Weights of a small transformer language model: LayerNorm before each block, learned positions.
Each number is 128 + 24 x the weight over the matrix's rms, rounded and kept within 0 to 255. Layers, rows and columns count from 0. Numbers have three digits each.

# down: layer 8 MLP down (transposed), 2560x640, rms 0.0431, rows 2479-2559, columns 0-63
# up: layer 8 MLP up, 2560x640, rms 0.0431, rows 2480-2559, columns 0-63
down2479:091138139177092156077140125097154101117108096151122120129121124126157129121126145115139149152139101136125149137115124138117117103151126137111122145160123099153162113087121107094156131128104119
up2480:116159116133130129156106130112187128137117146119138122154158148147154113147118104095129176148144138179115109144129107113155143102135120077127096121175127082127180152119143112134092125140056093
down2480:097134142145126143093146138139103096117100147129095102109122118126109110115129105117103135140124080122117111125124103147127111123120150162133130105094117135131089127097111125144157128131127122
up2481:088097118133142147144128139133165190133121126093131122168116108136124123143149120104128040126156101111106124090160141106174127145126140094136109138136170141073112129150142081118087140121144135
down2481:162117145131073156079103171112158117133104137150134121157135142145160150131158157117124181106141137150080121183094096124159122146146147109113136120114156126169105110137152124145136153125185069
up2482:135140109134144139143155109138107118149133126152122131129124145105111130120101119091123110103148141111101126115089098106131156171108083107111129123164156122169147133116150123139129144130130100
down2482:094150145125113127128131122162135125116105083161136146161146119124125136106139145091144145148115095104122133175099138058134074166120079125101097140110131118080135100104138100108106145160058120
up2483:155160117111169155112171103122061129104142148159147110156135118135089084138123085087162110114117131146144137111091180169154191155097121124129129102117143122111114087130102134129103105118155170
down2483:099105154129094117031115129165170150148115139131089152110096117113131158120133130137066117127140106119088153142118099105121107124152158169120113149170098173078141136086110124154125116135135124
up2484:159172139155137153113141108162116104097131132152142143131114117126157123101163110096141116131089133166118133114115103106119102106122144118113165074132135116133141152100148094126114166092103102
down2484:135108099149137105150164149137140132106098172083102101101096154134147153145134132105168150143120117114137135135143087154158122126115138123102146172145112144096093089166159080100142126161138140
up2485:117111147127136134108128102133133136135183106116100154106133133154127106120102131145149082126083138127156141142134166158118206147083161129116141131118110116118105100122163140153142082142158111
down2485:109113137132142143129089146138157123132056155106157169113140153095116126157114112144150172120099109132103101148137126092113082096094123138116115151134116148130150114161165143124162102132143120
up2486:138099158138157151152167077150091132164143130127103104145154129156124101116126113152100109129183131105160114127084130131145151141143111119158080105130125113118081117133162125107145143115138167
down2486:098128137122115128135084124153168162142127085109115149138110125126131110109126118121128146117118156109131143140178118073139182096131109128114135148102102120124137112144115115144143116126117108
up2487:147108128140113127140149090143111132119118151112137193093132127108148129118111080086155117147116136099095111135117153101138082091102134138143168102107112106116125108142095115101147117125113111
down2487:128119137162111111166084168159104125129123083070150152113134151108096155145145092120120135131108140134123130038119122115148139126167104147091130086184107151082123094108201132128152140111163136
up2488:138121146099141124137109114132097108113107113104146109095165123117116124158128116155147137084130172095128125119137163152145137190182126122154119121113123138133146123098150110118112138099131104
down2488:129100153133122097142152143150164141114130132128096150147105149125143101123128159165089116113151140187134133138111133138105133082094125145138131119138114128132100149094094160127131123131154123
up2489:139076145113119130115148102143186098137137101151092150109140129146086097113135106119104125137115130116100150128128145131156141101127105147104140135128127067138122114134125151119124136128103139
down2489:104147163126172134139145138103161134122166118115122088133101139115151109089105117088105163126111160137131145125129110137107109128118127135127101134168097121091139123097121145122108122143054121
up2490:131157134120133121103153095106119142156131128101121122193130147154145096135113152123122138125138101107103127105149117138108126119149131082092103169117143079099130133116131146115092116143134123
down2490:116169122134145137114100130128146126115114140133122155101131106083091135114153104111137136115145123148153132127124157121173153156133113124126150127130110101147125101176139135135128154101125139
up2491:137102148161149127133145122147162185109115096112091134166145168153152141123145156144107184146107136183161147097154116085125107104113142128135148097140121093142128174161132113111166124139144056
down2491:151110174121147079132114129170108128113165133093146131097099151086211151097153110122125141180142154203178132129155113073119100167149143137154146102129124133096113146116182172090122134130115133
up2492:115119132143122161135131124128116141182145117168082135122133106142124166135145081124134127131159139099107121113109152100190136116113127143105123119177158117125122160127161121143105141100104130
down2492:156150135122127122130113115138131125121071144124116114110114140115147128116136148148114108162165115129163164113144094172112115173140116102143184157135119134109141118110110100100125137136115133
up2493:126161105189165162140159115140149086124122152167168134134142132178170140134160147135168114145137117152107112116129123102124165121133140094148125128112132090132135102151130115108119155113087141
down2493:125137145070132145126132179097177087140089141095109128118170120110141130112130112098104133109073147107119113124124142121187190167170133144157123129185162123170109117161116136114086125149106109
up2494:112128138138118141145121135172154111124127149121075151148131151120163127160141121159149146140095151171153158135131117076180164140160131149153113108154126141091101145120115122123106108142113146
down2494:135134162143179154060133120143137131130113091123145129122133176148128112176142097113133147108126129157148150121158097132120138167129093130151130084122121126149141125081136119165128129151111130
up2495:123145153157100130106125140104131132148139150123117123157137124126119167170093145126116118110156119130121123093105114123172170125130127130175138120125136108140126137075118084112154092132144147
down2495:149114136130167135108143155119133090138133130140096107146137123092098182086128139150093162132141114174152091149111136139118114100131105113139084116132118059133094126094173173125145119146108114
up2496:132152177164119153152108146092154092131206157162151104126120135152171123115124169135131130124161131132147137138151132129133133137177137124112107133164115113118186098152137141124119099120161079
down2496:125081120087119084122136127139137147119137140111096114094129145138083125165117099136162167106132140180123131099115192115133125096112080156134111117150096177118111115117105156147116118136148164
up2497:157117164139156100116154140111133147123149156143127081139122139146122125129124136118107127091109140116113108131124177075130143128142116086109128176128124127115093158123112096162104166105150107
down2497:092130102140090170135103133166131118164141135121138147128144132117104143148140147134148124131120123137129120149117102153125119117116123135155122111132115110147196120143117135108125104141094146
up2498:074122103126147119141127117161139124179129127170105142104136129151078137134144109114150140091138191139151123093124130138142149138056120090104154119129135157089148145116109118103108117169130151
down2498:107153118163104115125145107116145133119130100125096138123097133125125124145148166121105116123120126137164181109133161173098110141125127166147104103105110096121116118171134134128125168116144106
up2499:174114098155148191117147113160053138088131143124099094138140117143148055122133133129127156142167129119110168122105134131158144110153119111158134132112103121129129088145134128169100128105150139
down2499:120125145135053107098130136121125102131127155152140106155079100170111168137123147138172128115144162108137150166094109149132146123127141141127088100083059103094091131115105175111142130070155144
up2500:123180122138106089104110132141112129095153113111142125139135154106145083150141176149175151151140145132129122123139177111158096134141114120139134112108161122138095139139113111081131140088157101
down2500:122117104111116138145130131138145129129145155154145153150129084085126122169108112124111135109134100141106131166112157150124121142130135118096099161108116120082151100118129128103070135159099104
up2501:150115134154110179087096106117126125114111169139132104153153098138111134161126078107176133132127114154105132032132114113143080146148128119141153137179140129107145123118166141141132144080159088
down2501:150101122117123117141100101146122093114064076120119145139138132125137152125158176146123169106138108110158103130158108113099126141116120168136133118124116108119102064125118134116152172085107089
up2502:136126131125157141130127138099167116103129126139144139061123108102135138109144145143133170143155142139093136063116122147110078123113149146131156124133160110131112141138115109139143112148153142
down2502:128137153132126116115160116132140130100111113129141132141128154128135104210120088101139153108101138131125140154105106098135125147143109102104110116170143121141119127136144128134111138100141161
up2503:090122116137153155102117096108129181130127160119141113109149143154124110130158139123159126139142102142122151124096160117107151135141142104127138128140084123138123134127103149121157108136130105
down2503:141160153082167090185104110133097103137121103092140158141138114145112086137104122128134160164095137145130095125116169111104132100108118132131130126098136138111110066134122121140106164143117165
up2504:110134114135123142112179115119125133130146098094108136152143123130138156124130120170124094127142138106130128092170128115145126124149149125125140155105117089127114149108111107160120135130173136
down2504:146140129118112136139114143125143129117170137149124155102141141129131128144145100101142151157114128149164148147129138100113108114138135154135149077154151110168195126139138124083135110131124133
up2505:111139159123143123085118112126118153092152136141105141167125101104149134113139122123141099110149148164122118120114149144113158135136118141137124166126099068154148105164147108177151123157129113
down2505:150106073115137152123135128086160118130119137100134128098151150118137092135096143158154163132132109071140100114148098151141150151108159129135174113135129093095117119172141127128115100103121132
up2506:109137147129138128158176120133147175099179123132112127145119102114116113119108125141144084186119096157130158115096135130141125105127129132116161104131121162117122144108114117111119089148163145
down2506:164148105139134133093110128147140108149080157142109119065150137175121154154113142089143109123154146135130097124152162155138176120123105124096141148073116132120150104105153166156113135126126137
up2507:125136141135160148132149155107153159103161144085128128150109125116121101124095144129118061131132148178162181122148127132163097108138131150153129113153134157092174114165113119092124126098105098
down2507:158130109090112093128116102129100123176113151083136136132099143146103115136133138138111123162131151111125127146153162129130135153125132138106130160112132134147124128064114125142164110147154105
up2508:139076137136164118129155122108096136113152161124128167091137155112145121111119153139120100158134134175136158114161156071106152159113167137112137122132111157127130162123143143094140094118155117
down2508:144184099096169126127116135140140179135134145125145177101058179148131133121133109138117109137131142196145136143154150091138104135152103135173158154127096190091127077162104151105130117137107126
up2509:144118105126126119127147160132075065101191121112114119105137146121096121099115132091142117120087119189129189116137168121139112126114147108122099116162145142116138144100101167104144130111098121
down2509:147101124141139123139124161133145133150080125120130161149117124126101138127168112104101152089157159108118086171071149110173135148153143112102065122115134138163157131101106133129180089144124104
up2510:113091127167165164111131158133139180161134117128124084140144118129132136140127085081151136130115132105106145166102097118144118133111102109149069113143124132131175113082126148109139185117132105
down2510:128123133118132113129095185128106112147128075132149151106137128158166139108090145166155105098134128092093128134143106135142134164165103128153177130120113117173115137105143151154126127120150127
up2511:102140101089177109149114147149084197110153151092132123177155130142145149152156152129161134135099162168127123123115113092132118148068114085155122160152092157122194083136117107129153122146134117
down2511:153098140096147130131118106126161105135104112144150136093145145119127137142123104146112125177090143132122128135110166155037130136152123186125084117181154123106049094130161180137160162121115116
up2512:107144171133087118120106090124081111103141114146111106109146127118151158093124112114165142126133116121088134105127179086107132127138161104129157147119156107134100098120076117135162138120132135
down2512:100119113093137134149160170103104108087087130146115094100091135112106119145147152143146119125130173131107165119120138153152113110116136114158142135178101103154104151107109136107120129148134121
up2513:146115120153110113063158127099126140161118114119145088105137114138173102126154149063128137142131132168105205112113163071131190179109117125162137106157110091142154143099079125091147158136112104
down2513:129112128112091096118120122099142110083110189081121160143159133118137151137107115074144126130109120131139123147078138081120142129128141159154169107163096124132108109139116148163085166115121128
up2514:128151126155079130119123096139054159105108090133141087123131127148127142131101124103109134092119174118122121092132116124190116189099136119142130136118107108085109112094123128131077171102071126
down2514:166148143115131139134136127165149151132130121114136131127131128092133158114114116159122120145083079119127136148105124132086156115129138139141116137108096128121089158116142102161145067139164129
up2515:100131044168117179123119097120114125137160112110135145113147090141131110093120126145138122172164161136111138111145106152150128161176092105137120121127090100125131111126147112116140100143154139
down2515:129139127148155126152113137135160143105124163130121169117125133135100151144119156107156139153134138139111121114131127176118155124113134119106090085156123116146111094126073144166111136135122135
up2516:168120101172157112132113106164118123134127137153133104170121136128107118112120110126154058130163115196107182099131120091159179154131149096087131118128132115098112108084128122130141108171148065
down2516:132115119162110108100175142139156141116110119096146099117144135138136134110098154100129169112122147092069122128132118103079139109091157098127115120115104148133133171132100164145108085110127135
up2517:097105123107134104156147136121132152146135097106098119118158110138123114113119118120158059115119108129114140166150160124135128115140175139129128152142190154117132125100103122126136177136146173
down2517:150127132144129148112132130098144112120091128155149126131102145132171129157165136093127108150168140116121106160150107106105121186143121092130146124162153138153140190120131117118145134103116120
up2518:145138122126110131098138088133141160137107149122091136127120122127131109122111156107129153147120094164131124110126123140113099164173117120103137097145118179105080134130141132159084159092069125
down2518:120103149143112149138065122108145097138147138124100115143132137155123132118156106138140143158106123131144133162120123127127098133099110118167126121132142155116132118140139103158166083139136128
up2519:118130156131154116167149157094158102101127098121122108101147112139157135154169146153132146115145130157130155139107139088146154117151152145133102144152101122077145089111155154130135173165132156
down2519:166105144108123106132167133098105115113129114126117123129132123183096129113074102125098080156141136114155143145119112136138136119115122128159158121131142107140116143105147121145130155099142132
up2520:109112123104099115114173118150092116125117140130130119141125111141147126135147151111152110111139126139134130173142099149100112129142114127159122105083121102146149136089133139153144125132107143
down2520:145088150150151138126140113096121131131140156129092101120126130120079107111132135127094093138111121134144113102120161128151141134122146151101104150106097120099166088132147081145141126113147123
up2521:152109123073152132147144157119161160127130189101152173144136141117124160121123118079117157138131139124131139125128168113135115141149111093107120134155117107117102135111141100154128084108143129
down2521:132132142130124112125131151118119107098108073083126159119085115116107109170129111145137143117127120136124148150147131153128152139103107141132135115111141107148150138132143120143161113109123139
up2522:118109119109131130142124146111119143118150150142091108143114086129147134096132151114116138091106141090153173157130154177159128174122122138097128082139163108138127118131105136151136152123135088
down2522:144113103101094107114101130115112110122120116107083137173172165152100133142154109074140066155110100147154148144091122159145119116155097157157138148175157145159154082121108102124116119087106156
up2523:163121113150165144111087115108130136176133156110138121095151110144142122143139152149122144123122103127150167111101093071144157150151106112101147126173107100124102121191156109112131129123124128
down2523:142126141084129118103110112112126126128128139121110123120146129170128126171095112103179140143128065162094142117097127134139125118157057124131114051138118128149041124112163131141157098088117117
up2524:162115134116091148149140133119164177148131144136163151116130106140164141127108109148106098082161193132131118147092124109168148121128130156127146125132120131120135140134124116123141114118134139
down2524:149138079129115110135130128076153153086150197116108133095112097109106111134141142140142109150113107112124142168187139116103142158129175159128130111154087164131149122105122115138071134167120130
up2525:128120123137124124178126109122100137120138126105179093118136128076113100125132070121172120144089140165123165125114148163119115145122093125140128142132143131118139111123114120113116120116156151
down2525:145061126102196155160118150100140106165157136130173104130101140119080107126149152178111159106157088082110125112119109108152114099138137142120121093139135163118127134156122144108117108119131140
up2526:147136147133145120129085130107083115080172163151132152094136114126106105158154133149088137148118134134067129151101122130161093140111133130112111145110112098103144155102130130185115146141076130
down2526:148128128182163101122126131136123151161106135093154133144133083136152090144156147169175150147156139174123161094118141158191150104110113123159138069127134100141147141060148109159109076127157124
up2527:154151120169145146154171103133103138147106099150085103118132119096132119137154078173181127161108164107141145087121152110110159111125119121140147118126090176101142102144164110163147165126107166
down2527:109145127109113117134099142141155098123077102122109145087107126147125150111111169098093140185144117144114175097089102126137093126102106159099158107126080136104124105155124162119161160136091100
up2528:123130166133126133115097130144111094132144115144089141126149150128139100151162123149135100165144135155125109114074168142116143131107130128135144087134090116103153149138132107109154165164124115
down2528:150091151112118122165120154077146176140143109117132164099129144152128087110103127138135104120141107111137118161140125102152116082116196120095072135145126089098142113103157122096140139139118179
up2529:127168134119144116074136111164152123171109129123138137111142080129109104139158119164115106079126122127121130088102147132111168160103157174138132111104112121077132109130142148125144100147113114
down2529:149095093135121158124137102168121112111132111130161136117087144099130162167146115110116144098090158119094135104115072103127101130149142147133069103137124151146157110115126123132097100115152121
up2530:151104125131126117164130157129155106127166091114144114127144088099144128101110113130138145118093117165124117151137149106115120138180122120155113137150119106105112076126089100085129121113160137
down2530:129126172153119139126127089135134144137095093111064105109115120167126090170163117153120161146111118157139138100125127133147131129094084148121117137130164120123108132164155130103128120143110146
up2531:125135111134112163119134104133195111141190140104107101185132061089183134132126159134137100133102147106092127107120133113101103156145109097110123159173154105107161129109145119075149119143106119
down2531:112134106092145139092195138076127076183160147148123128074166057113079132175147147075138128143110138142120083121160108139135074121139122156140208136146129133125122115165137164108108161084110156
up2532:109175111121151131132159108130124142138135090129143061098139141133123129047142168152118146165149202141135169117126145114112117180148147127112099100131123110070113160152129096176117096166103124
down2532:122109109121101140133117114158140163090131066159117139149111107129140106130137112142132136142155105153162167137116143134150119088113121121169114129132165067137129188144155145119160153083105192
up2533:142128137148119114130106128128136152144118092159141089133145123145150103123142110170114123137099141115153129126120110158142147188154162135136149115114149143094105104125130167138124126091172090
down2533:112123141073108132118147140139136125136160103110130130135147094130133102122094164122122131089126113156166129112143131132114176161097126133121102164146126109118132141131117076106143095101161136
up2534:072147118109119093121121110106166155123131152149087140138164141130110099138123119114137120138114163126150179094142196071109100115108102123117137103148127077119162111130131085100082155106138119
down2534:111116115105118100100143154089130137116103125126101114079116130140123130154100078100142097140117116143120125077135129134135102140152113168112117116165140090133156139061151117157077094080137129
up2535:136151097127159120110140124122125151128146101101119125126161130137153111174115096143130129154123123166109127161134116108132116116140136123171170098142138115147140066144116157134127143134130087
down2535:084114144140111145124101156138156145117115167174128087119139127101107118161139109136122133118172144131103124115108125186117149155139157125157138148097103162120127129139114091151138143122123117
up2536:140100110124112159138120100118122100121159139087148086096115122108134126123127094094156159088176114149072124134102152111122125126133133147114156117148162121106139207139157163106134120101135139
down2536:148134150143132098144130154123127133119107160104136123136181105115115108143134156156087102075164140178113133106138094113081136065147157137123073144139095155208169130121113111178152151085109147
up2537:114146114142102175160155155097115094131131118115071110090149110115105101131108091142105159116120126124120120106122113101151105122126101118143160179078155131111117126139140125141103140088143112
down2537:120143137082114112089133139134137125082131144119098159103150111110127131147166111101139155078149118124123124119089147129109062044139100144167168157127171149144114124130095149141090122150135118
up2538:100133099100064163115132116099148117065131164107085166091160133144149143135141080146145168109110173152134147095094074154129112145105086109105124132132115162124145142078158129168145101114106086
down2538:143160144138109117124111104159134131142119165131094148191144125109123126115142133124114102097122092124104100119065167136149117081108126120098084143140146111128166102178122147133137119100133125
up2539:131169135120133146122127115146120147104137091134147116169115093137113127128175140133097084166145132139130151155114120107191119136147081116117103101093095141122070132165119121122082093072130156
down2539:106101134165131127090098097114125147173071133087079121106152152079142118128117134143168127154167097149128151094126143151140091167142155180124154140113115091135060137140142124126134097101083144
up2540:178139126110169150132178085166100145155097136126111133149127134119175075117161136130120131132144179204134120142169094160174101156116140114137139109128130167120149112079103090091129145115127103
down2540:103183091129141122107190132102133124098093127146092135149096118148111126100125095122107142135122098184098184082147178132124138125183115109134132165129134117141127118122144092110132094155102111
up2541:148113124141126111103135146131124091133153131145095123106121129089115117163134140128114130135151130119118151138138165118168165130122121170118161167144084122128143127109129120156075169131170152
down2541:119131140108116133177201103098128112147108119142148139136168117146163119135127145123153140108110116129076152144125108106118148116122092098140136195105142116142141137123146125099154150117119101
up2542:129094111081131161095130142113135132127117104108141125085165099128113092142156151166123090133135155135115165143129121140151140152137130156153061113123159074145117098106145128128155112147147104
down2542:130138114182099098137135133163067131137184138115133120152121136133118136171113109080142119118126100155128092125122131142101112143110124161140133149128141094077127162150140146127114116164095100
up2543:140141113112135130182170122146146109133152141131138113119119116131111141098128126130134131138096127089114123136126139074137140100113140084122125156146145111136123116125118107165138148171121124
down2543:129137150134100106096078106138148102136122094134096129094129164151091143123127144105152154083172088139114142104120080125109123114112130156111117125146127125093095119122139103159126134176138092
up2544:147097133119153130125148151087147125110110119146087092124125111162154083102136115152130106125121143113135129117128165133140118133131094101132139100107117118092150120179142131133117146076114105
down2544:171144143132152136138134089129108114134128116131155109150122148143119128138120143115140125121126097117091127128124126122145116106120146143137118111157138138132153163145103120114151112122121085
up2545:095090112110129145154121159096151153121162140146120134139134156096100125139160140143118149171096174136125114116134125155162103110140096090115115114108143130061121170119134155143099167114136102
down2545:134128125090136134143094119122087115137091107119106136113156140146118126146158091100123164117111113119149111090138146123108159125144125144164131159152140143098145108155155124148124155125100106
up2546:153162095130123146148119127153083119152116137137125121134133147162079125116160110140124132165178178097114129142139112133144146123113144158070132126112118110115153135157069123151082129099128164
down2546:169124128126168108156110154141128115112075133088104130119130195134081130177148123161099170149103152145116060112144103136131078124068129172139149133146114141139144141124129124140121133155105158
up2547:154132107093114112142132157131122107140179160162127111126134088144132124152131128100139111108151103127123174132102136124152139158114111087090115093111120112139134143159140112154109140109159131
down2547:098105102151130110173140113112139127140112095158084122102141128089115137151120139111150106120113177144128137101101159163128171147137134110134161123153149125109157126136114139137113109131087174
up2548:125102098116114184112110123156129156123160128141130134124123097136117154089139113161096132105130131136140134158109161135095131122171081116161134119124137103113125116147096179083131134126147110
down2548:158122135114153128150149176117121141177131136105139158129114139108125159126139125112102160123112104149130103134163105081142141161127129123129145161145119083149133115114163173142111147136135091
up2549:139114088155111182123148101143141113120146155128156096138161101110143151085155119105136105084089138132140115115105115075123184142110142091096162149163127130124129150164102145172110136147131127
down2549:077152162140132134132146124142149133149112143150136115110137123109136142143141126141136134118152169130161088114133078169164133125134096125160148132122107162152063163156090141117101130113120160
up2550:185109125135083147106088172114114112119113096120117174123138147157153103153147126119156115144129145122119136136134107071140115109131119137118113170151106141106110145136117120142120144145103125
down2550:174123113134121151151127136152132147126124128089139106146121132091159139142119147083103108165089091121163154098097125116109093118127160148152119154127137134122134128128142132141160131147113126
up2551:156169156100166142168137128142127172094141153131151173104135140130147127117142152122180135105129143081160109153135099119125105107094149134101121092098120081139104146120143103131165114139093121
down2551:149124116118143117145121130111140104120129140121107113138124117155057120161103122109144178097160082153118107127119120085140121154148061115148099122121135091113121108123153177149166140137085105
up2552:113125098125108152128110133141089118115130113117144134112143116126183153114126153170183107145129116141157130132137126133128127111156113114109143157108107131102169106141136114126135137144116083
down2552:155108159103120110161159077119170132125123142120118072144097138137089089131122116120070122153113135163090109139132151120094145132125138122139133117146145114123114136112105152116147152143097139
up2553:141132134133114127079106138142112135120179157132122149150132113160168129142146149134149073148123115135137104141145147125107109133170153103100135108133148095118156088156150132070119148130134115
down2553:147095118088103121154145103133170114110123124141146152137151174147107074093153155144149099131120130116091130107144129109134093121117133116094138141101127111121104138103087131151126186139129127
up2554:143122141133150160148181143149149139149162106115142110148126113161149154085131125149134111152106147092117142138147133137132069131127113132151153139112135137118105163160117115143103077123128127
down2554:148132107117141107102170113089139094117069102095120151100167174135090147096161186140118166102145092155164104122087109160097135093090125167106164109126054101111123103121110101182120161169131132
up2555:113167136101123143122142124121110162144129100130136125098151102130142105147160103150123143127115113099093180114144110152169099135093101099160150126157134136171149176148123128092096123113168135
down2555:152086095150146145124161128119139074117113137140133146131170124099102138104122163108114105102138136117149088145117096099113121098109146116118083149122117110126109121089083124158116175137113130
up2556:132124149106154102122118118155117120122140151085151141125137137110170128154125141149147120150083120169125103129170132154142113124126166114168126120124125147120127124162130107144143121133085084
down2556:102143096132133112146135066133116138112116131132127130112129106134127136116141140125108143107116152120108130146140081124109091147106090158133095105119147081184113128109054135116113105126138105
up2557:135104140130134163111100148133166130135119095155148145100131099103076131123156106144116120073107159130105100148119159124158116127161114143095126145127129137086165102111122126147120172147165147
down2557:127165149075148109119119095127127119110098135122133126081145113140087135130162162144159118137135143177154119106143114117163105160104109107165143131118119141112132149165114088138120116098118154
up2558:127172125148122104165137154093101098128131139151137110133131114125146112134139127119149129109152095099097142110110142152201155176121147106124127113182153094099147079144113153136093139104106085
down2558:100107114118125107125118124088145119086159108134077117100115140147095134180154077110124164116096135147167144136096100068132100163115130083116131105147115143132124129102126130130154122101111165
up2559:146144087135138127108128127105115141104132139125150134078155144142099146143113114119164117103105147102151112117120195151129072144142086112142116128088135115141152114134125141130128106132128151
down2559:118134141128148109135133125143155119145141113131115103164111125125162115130164117126080129152170155132125140111103080096104185130115175147124141120146116130099080135125153081137127163116108098